From a checkpoint of a small transformer trained on Wikipedia.
Size: width 384, 3 heads of 128 (1 for keys and values), vocabulary 9349, 40.3M parameters.
Architecture: rotary positions, no biases in attention or MLP, untied embeddings, normalized queries and keys, attention and MLP in parallel, capped logits.
Each number is 128 + 24 x the weight over its row's rms, rounded and kept within 0 to 255. Layers, rows and columns count from 0. The size above them is the row's rms in percent of the matrix's.

# layer 10 MLP up, 1536x384, rms 0.0668, rows 1103-1127, columns 256-319
size [ 93  97  93 100  99 105  98 108  99 103 100  98  93  99 101  95 102 107  97 101  96  99 100  96 103]
[[139 175 148 147 117 133 161 154 121 140 140 117 157 185 145 131 161  87 156 103  93 144 118 170 150 155 138 127 145 100 187 126 132 142 122 140 160 124 127 179 130 157 133 141 130 112 139 135 135 180  74 160 133 112 129 138 132 109 112 123 154 119 111 119]
 [117  86 158 156 119 151  97 147  84 155 119 153 114 110 163 154 121 113 174 112 118 145 107 165 142 108 132 139 121 118  79 144 161 160 103 120  90 146  99 140  96 152 139  85 168 150 127 118 111 150 133 169 116 135  64 127 126 123 125 138 122  85 114 183]
 [108 143  98 133 132 118 111 155 139 131 117 136 115 144  88 161 146 104 153  83 172 140 162  92 139 131 134 144 165  97 114  87 142 151 141 144 127 162 173 142 115 154 130 157 117 117 150 120 119 126 147 176 127 111  92 118 118 100 150  95 138 130 146 145]
 [134 179 157 128 116 169 127 134 108 143  96 116 156 180 123 156 168  91 162 121 111 157 120 159 161 125  96 123 114  88 162 133 158 134  83 115 130 136 115 150 125 158 153 115 112 150 121 137  90 151 142 137 113 126 153 145 135  85 155 111 111 130 146 178]
 [ 88 146 110 104 125 133 171 162 160 113  84  97  95  48 145 140 169 141 140 114 134 100 173 103 122 164 109 189 164 143 137 109 163 146 106 200 128 163 101 155 158 164 136 112 140 131 141 118  98 118 144 113 126 116  73 146 123 167 128 125 119  88 139 150]
 [155 122 110 131 137 148 120 140 126 156  95 129 124  57 113 170 132 137 134 109 150 118 159 120 135 115 123 124 116 126 145 119 136 112 126 152 122 149 147 118 115 104 143  93  86  81 162 124 102 152 128 123 204 110 160 139 147 106 143  91 137  97 115 129]
 [113 111  94  90 133 128 144 123 152 154 121 123 137 154 164 174 117 131 149  89 112 171  98 161 154 112 137 160 167 133 152 102 164 106 106 105 116 120 144 136 106 150 106  73 134 119 108 117 151 126 121 119 156  79 113 114 150 124 134  83 114 105 121 155]
 [112 145 140 165 135 115 171 103  96 121  78 112 128 133 157 132 145  75 134 133 152 121 138  87 103  89 149 120 141  99 153 142 127 135 146 152 107 191 134 160 128 121  91 123 122 115 111 113 104 146  92 128 105 138 114 124 106 107 120 116 110 128 105 164]
 [101 119 152 164 129 128 151 124 109 124 141  83 110 104 143 161 150 112 150 133 120 123 141 169 121 163 119 127  97 122 150 110 155 101 115 137 145 161 121 145 138 150 111 117 109  81 182 154 153 113 169  98 183 130  95 108 128 102  94 103  87  88 146 132]
 [103 179 105 104 153 135  90  95 183 167 128  93 117 171 156 148 112 123 135 143 142 131 105 134 135 122 137 135 119 109 134 116 130  70  77 150 105  88 108 144 116 127 147  97 108  98 144 124 125 112  86 157 121  92 122  79 136 107 176 103 123 140 134 115]
 [149 124 145 134 149 121 164 130  94  82 138  91  97 104 174 102 142  95 132 111 133 104  85 123 115 122 142 123 134  78 139 104 144 151 154 127 110 123 150 116 123 153 113  68 122 128 128 130  63 125  96 171  93 165 118 124 151  96 150 144  85 120  61 151]
 [143 106 110 112 122 146  81 130 109 114 152 128 136 151 103 140 143 144 143 116 129 106 132 144 147  87 167 144  97 148 139 163 109  97 128 113 120 169 120 120 137  79 114 134 122 128 148  96 121 150 107 147 140 134 105 127 130  89 124 123 134 124 125 163]
 [ 50 145 129 117 107 108 146 154 172 110 105 135 124 148 140 141 178 120 154 141 137 123 138 116 146 105 116 132 123 103 115  98 138 166 120 165  99 126 171 184 124 112 135 134 128 138 124 123 113 122 114 140  86  99 139 130 116 152 157 127 122 125 120 120]
 [142 113 107 164 159 108 156 151 100 155 113 121 120 107 111 123 156 125 144 130 164 131 161 109 163 128 149 134 133  94 124 130 175 156 122 116 103 121 136 135 177 147 131 140  78 140 115 138 118  88 129 121 138 107  92 129 121 139 112 148  96 107 123 109]
 [141 165 112 126 134 112  82 124 151 171 100 146 124 146 103 181 134 105 129  72  91 134 169 129 113 135 141  96 154 103 125  96 137 100 130 146 130 142 123 152 156 134 144 155 154 130 161 164  86 154 141 163 129 150 136  64 140 121 131 163 130 140 108 138]
 [134 140 179 139 129 121 127 113 147 148 131 121 129  99 155 147 128 123 168 154 144 160 130 163 105  86 107 118 129 118 165  98 164  66  79 116  64 122 173 120 118 162 145 102 117 118 140 143 101 141 115 149 153 143 103 108 119 139 149 137  88 121  61 148]
 [100  96 149 106  80 186 140 121 153 131 152 107 112 110 117 142 199  68 149  89 110  98 121  85 144 136 121 104 122 140 131 114 113  85 111 119 114 100 113 196 106 129 105 100 122 183 134 115 124 163 155 163 137 110 125 137 117 118 149 103  97 158 122  99]
 [160 124 163 144  92 129 111 135 175 151 134 114 145 129 115  91 158 118 164  99 160 138 126 144 132  87 112 138 140 101 154 149 127  75 148  87 103 171 114 161 142 144 127  96 127 149 190 103 175 114 130 141 168 147 101 129 118  96 153 103  80 133 122 122]
 [140  99  96 115 138 130 137 146  93 146 175 132 138 113 126 118 128 141 151 111  80 117 177 119 144  98 157 156 140 124 123 134 155 147  69 140 129 151 140 145 129 107 118 154 141 156 152 161 117 115 127 141 120 106  99  84 140 144 136 154  90 106  86 166]
 [120 166 153 100  94 112  70 161 133 161  94 129  91 130 135 164 139 136 128  81 102 130 165 135 138 108 141 167 148 131 190 102 178 118 127 142 121 127 134 146 149 148 106 133 130 152 134 123  59 114 126 136 140 144 145 108 116 129 138 130  90  86 119 158]
 [144 117 116 131 121 105 134 174 140 154 116 156 123 114 193 136 107 100 188 119 145 129 119 125  78 104  96 135 131  75 137 136 140 143 144 122 143 164 122 118 145 133 140 110 137 137 135 139 127 159 163 136  98 111 137  80 145 111 154 108 138 155 127 143]
 [165 164 153 112 136 117 141 138  87 155 102 144  97 121 155 155 105 133 152  89 119 146 133 109 125 140 114 140 167 105 132 129 117 108  58 138 154 149 156 125 166 126 117 116 117 123 126 153  98 103 142 122 103 119 144 106 156 105 144 108 128 138 121 134]
 [144 155 149 135 153 126 130 161  95 153 145 153 124  81 114 144 210 141 155 140 106 195 160 137 130 133 124 161 125 152 108 144 138 143 118 143 120 160 109 138  96 124 110 143 133 138 134  81 124 137 113 159 158  93 102 135 133 144 164 178 110 131 159 156]
 [150  93 134 159 125 116 123 138 137  99 128  70 114 122 164 139 164  96 157 113 124 147 160 104 147  96 116 118 108  93 148 128 155 102 115 149 125 109  98 160 100  93 158 127 101 138 127  79 132 150  84 152 193  77 134 124 184 114 158 168 120 117 118 118]
 [127 177 149 118 124 142 144 145 142 159 114 121 125 149 170 141 131 123 113 145 164 146 132 128 105 132 175 136 117 101 156  87 123 107 107  95 129 130  98 127 129 126 122 113 129 108 119 113 114 164 103 169  79 122 110 109 143 113 145 119 152 168 127 119]]
# layer 10 MLP down (transposed), 1536x384, rms 0.0616, rows 1103-1126, columns 256-319
size [ 91 104  88  94  94 104  94 109 101 103  96  98  98 102 101  96 101 103  97  95  94  99  99  91]
[[111 114 139  87 163 161 115 152  96  84 128 116  97 165 164 144  64 148 116 151 160 107 168  85 116 127 132 151 113 125 130 125  91  86  92 113  83 127  78  82 126  95 126 134 117 134 136 175 140 117 132 127 140 128 108 137 112 135 149  97 152 148 185 108]
 [120 185 140 160 121 123 141 133 115 175 103 100 152 146 123 135 131 130 127 113 114 115 126 177 109  87 132 165 116 119 121 123  77 150 123 128 101 117 135 111 107 113 126 169 133 167 117 135 116 136 148 134 109 171  83 109  98 158 112 133 164 122  95 136]
 [111 170  84 158 171 155 120 125 125 129  99 119 163  72 103 172 140 108 159 168 125 132 156 194 162 140 117 158 132 131  91 130 155 133 106 122 150 122 128 119 112 120 133 108 117 124 115 130 117 136 114 118 114 128 117 177 142 125  76  94  78 112  76  93]
 [151  88 123 160 133  88 110 157 131 145 151  90  97 109 136 136 123 179  94 141  89 135 137 121 120 147 151 156 157 158 125 176 138 119 125 122 193 163 122  88 107 157 141 174 115 111 100 166 167 124 132 115 113 156 130 125 111 155 127 139 109 146 143 172]
 [ 98 130 105 130 119 162 166 124 154 143 133  81 110 172 107 132  79 157 141 154  89 190 126 105  98 114 116 120 142 111 129 107 118  90 116 172 123 110 134  97 120 118  96 148 146 135 122 101  94 145 170 189 134 123  87 142  96 141 178  96 114 133  80 136]
 [100 159 122  93 164 146 162 183 102 146 119 149 128 159 107  93 138 166 105 132 164 112 141 158 127 123 122 129 110 118 119 107 128 150 139 124 102 138  94 107 153 115 135 200 151 140 113 131  95 114 112 118 129 126 135 154  82 145  73 153 118 172 176 165]
 [178 152 113 157 124  65 143 161 109  75 160 139 141 122 119 113 114 129 127 166 144 109 119 127 130 145 163  95  78 112 111 114  95 136 137 146 149 125 113  97 155 138 171 149 135 150 148 151  86 106 126 116 118 130 112 124 112 152 110 123 148 137 124 135]
 [126 147 141 162 128 118 119 151 147 156 179 120 128 145 111 133 128 148 114 157 125 144 143 132 165 152 170 163 112 141 100  85 125  95 156  96 121 125 122  65  97 132 152 150  95 158 164 144 137  81 140 121 108 151  76 114 126 123 105 120 104 127 131 159]
 [136 154 149 111 140 121 128 127 140 123 154 106  95 116 151 156 138 155 129 139 121  86 143  96 124 155 123 119 132 139 145 120 153 111 112 131 114 104  89 109 131 147 112 147 129 128 110 155 158 139  99 103  65 124  92 106 110 108 122 141 110 119 137 115]
 [124 134 116 110 158 124  84 123 130 126 103 163  97 128 157 128 117 154 126 130 137 147 124 152 139 106 181 140 126 130 124  98 125 153 111 117 117 162 144 102 126  95 166 104 139 120 157 158 153 114 146 118 124 109 116 128 165 129 100 147 147 107 109 120]
 [ 97 135 135 139 125 119 126 120 126 133 135 141 141 129 131 132 166 130 141 139 125 168 146 103 139 120 154 162 108 125 129  94  76 146 134  87 161 120 100  91 154 109 146 147 187 157 128 104 111 114 147 115 140 167 109 146 130 146 115 137 143 158 106 117]
 [149 131 182 130 119  95 111 120  80  97 153 122 136 182  86 122  79  89  92 136 113 119 134  72 137 121 124 147  96 132 130 164 145 146 114 117 184 142 128 113 165  85 109 119 146 137 122 131 102 105 140 102 126 149 123 135 129 113 149 130 124 138 152 127]
 [113 108 149 115 140 116 119 118  95 134 152  92 152 128 145 163 133 129 127 123 137 113 124 148 127 123 117  56 130 114 148 115 122 158 148 138 154 146 164  95 156 141  87 113  92 121 109 118  99 140 136 118 130 122 112 156 102 110 129 120 110 117 135 100]
 [133 143 127 134 194 129 173 134 120 103 136 105 139 138 113 101 134 162 148 131 123 106 100 150 138 112 143 111 110 138 120 144 128 105 102 151 151  70 106 153  96 142 101 118 154 107 134 151 163 173 114 132 129 120  90 117 140 173 114 116 136 110 165 107]
 [113 104  91 101 122 129 139 151 176 144 175  96 119 131 168 103 115  85 144 122 127 123  60 143 130 151 143  99 123 131  85 118 154 124 149 106 102  98  94 130 123 145 139 157 148  84 108 123 110 130 111 196 110 114 115 135 141 136 153 104 154 138 142  98]
 [101  84 138 113 119 122 137 157 160 122 158 186 102 117 129 143  96 110 115 115 141  78 141 158 143  97 123 119 127 127 126 150 120  76 140 157 114 123 119 130  98 108 150 100 103 106 131 162 159 146  90 145 130 105 127 153 120 152 120 110 132 143 120  89]
 [ 71 133 126 146 145 158 134 185 114 125 121  93 150 119 137 152 167 129 110 158  81 109  85 129 147 138 116 113  68  95 182 125 101 133 168 100 108  95 118 113 104 137 187 131 129 145 127 137 140 109 132 165 121 113  83  95  77 161 137 128 102  99  90 135]
 [126 169  90 174 124 119 142 157 123 106 147  75 169  87 105 132 135 154 111 116 127  90  91  99  94 129 172 123 169 147 124  99 145 147 114  98 112 131 105 147 130 112 134 110 133  96 157  90 127  90 155 125 178  92 130 186 149 140 116  93 144 138 132 110]
 [ 90  94 138 122 105 153 167 147 181 131 156 144 112 133 152 149 129  75 148 112 112 155 110 136  88 117 124 129 144 146 130 171 181 108 147 111 147 128 119 126 140 129 126 159 139 126 157  97 160 121 110 213 113 127 121 132 153 173 110 140 124 149 122 116]
 [120 103 141 150 130 147 114  80 126 126  97 143 125 101 150 127 111 186  91 123 134 120 108 131 170 110 137  99 108 155 119 117 107 161 137 136 146 118 106 142 142  88 128 156 127 155 119 141 123 131 179 107 115 114  99  95 123 134 114 153 149 147 132 143]
 [106 151 103 128 131 136  96 120 121 136 144 156 135 109 118 156 117  80 161 120  90 121 100 110 120 122 137 163 163  81 115  87 158 155 141 118  96 114  81 154 140 111 113 127 116 140 118 121 155 141 149 142 115  88 135 148 181 153  78 153 116 106 137  98]
 [ 92 135 108 132 107 136 138 150 126 150 133 172 134 125 131 164  95 101 148 125 145 146 177 128 117  90 151 117 119 116 100 155  94 169 125 139 126  81 138 132 128 185 114 123 118 114 117 122 151 119 107 144 147 138 108 132 159 115 125 133 166 124 128 195]
 [139 103 114 146 104  91 130 131  89 124 120  92 117 140 164 115 106 147  75 162 154 102 159 110 125 126 145 127 129  81  90 112 105 148 147 133 148 143 138 116 122  98 139 125 138 146 154  79 116 143 167 121 117  85 120 119 112 129 126  98 113 138 113 121]
 [135 146 137 119 162 123 150 166  95 160 132 113 159 116  97 144 113 132  91 107 155 141 142 112 132 142 120 144  84 113 149  76 105 151 125 108  98 147 135 107 109 156 120 104 160 138 102 155 102 155 148 163 130 105 127 141 142 111 102 101 117 134 160 131]]